Weights of a small transformer language model: MLP 1536 squared ReLU.
Each number is 128 + 24 x the weight over its row's rms, rounded and kept within 0 to 255. Layers, rows and columns count from 0. Numbers have three digits each. The size before them is the row's rms in percent of the matrix's.

# k: layer 9 attention key, 576x384, rms 0.142, rows 90-115, columns 144-191
# q: layer 9 attention query, 576x384, rms 0.14, rows 91-116, columns 144-191
k90 102:168140112121147148109094153145126150112139082126170121128126161133156135139125094092115136134118150072132112105124147147167145100125176109103127
q91 111:076137127104173106124118125099174145132128170104174140142095110094097140087167125124161106123116148100118141124142167143118096135148162107136153
k91 107:136150163123127149135136093097138135152119153084151118130148080139105124142120133144151140113191094142118108106139148124123147145122105157146121
q92 081:111116144141110100111111126095118125109143179115128154135167171128132097133094120161150114114154152136142135131133102101132113112142144142109151
k92 086:117108072070141117107124135160143141145150127084077108139097114166167140128163148135149145105120176081167117172126132105109081123078139092073126
q93 085:146127098156123127120121136126110118139132073114169138096118127125121169138202125107105129133132136106110131134134159139104147153113162145067129
k93 122:095098136115112136103115123103116130156129123147097147152138116124135122132127162145109112113100123121125115177140090093083115161166139099140154
q94 090:096107088180122146110122105131143102151102099114158090142118111121085135139140083063116121104133135143154141134128137088171095164118165148123119
k94 089:151162135108100150139124153072131106122115109115127125133139120105146127143092125105126095147136124126096120165132165132156086148190129176099075
q95 087:125126136128144189119115167137153141125142149157106121140159112125151086159139135113117093109115118157130135169127088116150104159141117121125094
k95 092:129124147160080131147145170102127101128113118136149093152173151099156076127076091090105132148129128142081119124097177144116119067124126146127161
q96 087:076173115122104124122131103144144134137157114139133074151117125129094126144105066111137119151120109090159092110128135119132090139169126127123166
k96 104:124140113103115138122108116128128093151136119104112088127147121143116104115113101126158112168114142169099109141121172109184105109121159162137091
q97 110:120132167123102123111107107149078116131112129122128090146129114104113126151096097092109090147162150132151121126119114115113114115153119106172156
k97 111:111143117150118160111122141099126096126154178129115137103139148109113157108124106147129120126126180091114102118118135173153141125135127128126112
q98 096:130159185098072107125134134130120117112142116079125113090068094102111091147102077100151124128138157131168094128148145092149136112178126106163132
k98 107:093128132141126123106135097113146110140122151114121144131088139082109150100132166155165131137108114090111105102146145143069146115116143139104147
q99 089:156081116183148157132121128141118092154156086128127146144166114136122125150122212152138143092144138157149170119095108133122152152092127110162153
k99 106:131147134176149112090098126127142167118125105163173132149109145146092127166141134147141122096112116091153130129118127152113126191151138112076124
q100 103:173090115138160140131135152145121138137101182175160123166150144156157140129106129144054107101140088159114154189130113117112121128118109128116129
k100 108:127126102135142140124107178123133166105104072097117142131126163166144094145097133102130149103120161122142131133104118150121160142114148137144168
q101 088:139131137088099117131134132154109140106159100106120134124118165100133114127153116178124152138122120108125138122119144136129170111135100139146091
k101 098:136125139132132151141150104145139105139163128132118105113131143121098154121177103147099146126083112097090109119129104107151126098116106099144137
q102 089:107142146137170147173106144109124129125132173113166115149119135123113123166148099132128107120159153134169120108122113158067097133164167089127141
k102 084:123136126142139096104122177170130147172111149138158086171122106134101087164107121160113109110128125164124092174107084134118158121130160090142127
q103 085:148150165074183129107147131148063133146143120162164137156141149122147125133096132162123081147120105103145134163111133129082127102099103087150152
k103 098:100140124174098135105074111132159124148149147128149124078120122138093099117142109109143145097156132132129110112131088171145133122125190117174164
q104 107:098124117171139136148132118106158105128141141101133105135153125075114116161165110121142128116151147152138128121116133105126101159143139135143131
k104 106:138108135122095109118138097136131081139126132116144091163124106131127104154120117142098120106126137152115101173107123102137066126139097143111128
q105 098:115098115141140126110130131096138144135124198158177127150148143126115136138149124175136099104138175132138125142122093119089108103156147119145121
k105 095:145134110101130113138102117130131089129135153169116069141124123134100086149159114101095121090144130145126124135100096139185067126113125134173112
q106 097:125111142180109115115137124125097080130096180141113123167143135081140109153128147153100140124160157126129125108100119148141120083130125095134129
k106 104:118094101132143120153135132103111121130167133130113124095105148104129119123119109139148074111092173148155149155128079097154089145136157113157143
q107 095:160117124178132152145144136115101147153117156134148111128150135149107107144123128111149121102152140170152162145105125134131147125113114133152123
k107 094:106157137135161127089115141109161131139109120099073104116078128156153061156133103094089141092129136090157122145146108143121099119108168125117160
q108 097:140118118090139131132129130152117113089138128124137122068089067122141174108178091121100120118113159146113093128173129101169128144114137138107094
k108 100:136163124128081143161148160176130112154118161139119146146121127127115180103131169128158142118171112109099105103129113151100145134149132132127096
q109 106:101106120150135119146142117131142080122135146158124114150156151071092095141099121184142093132143106141165161128109116162140104115111093151119089
k109 109:137089125169121158111128129095153176129120099143152129147123190152110161130109124132098112126082133170117133124164182171100115160145131146091125
q110 091:141164109130157141158122170164108157107151101116092111080136113125174131153158115082114143140115112137138109141113114165108127171122073122084109
k110 098:136115144138095171110129154110159139143132099113127151175172137120138118120108136135131106148131107139116113143110136124087156113169079110138155
q111 084:137147101105108096064132103121109124102133122114078118133131162116159140114153118110101136130137182158140093162110149084147077115163114085117113
k111 103:155113108064087122127153140103135070113137112151114141109138111072101088119142167130135126174092118107137097130143130106118109102071125134136121
q112 080:096128115144164111138108168139131123133128177130166108152166140124140134149126118128087130128140140145139134138140120153097086118127127094131174
k112 086:147149105073152138126107136124121160129137121106111114140163114154108106132127098113117110067156164161147090112130117159149124124121129138143135
q113 088:138126148105136121149138111094102128146159154142116133133110134127128133130145105143124091122110080140154171177134146146095121160133130154112129
k113 108:112121139149168092102122135208129165146149145135145100153097155149101121147139118122119141142173126118130127086113121136126179164131160105126113
q114 092:097158151099156146142086189125126152099136160128164124123099141145103098140149100116142075118112135143138108095149112169107127072147121127084130
k114 092:103145130133138134125120122125152150136104128161114139186118112101108110127123117128118128151131124123138127154114116161113138138140130135170174
q115 086:114148100153130134104114154148102136110138102133076156121135148166150154135142148078081168122127125089146080116076107135118153144098112093116142
k115 108:105109125150132127136099145101107115127132100126176137118123081104125105094140113124175101159118118127139130123117160097158121101128155115139147
q116 088:111143134111088124142140165107143138131159074113097152129108102177127124103140128118157141130108125112087094132148136112152156148146126132177124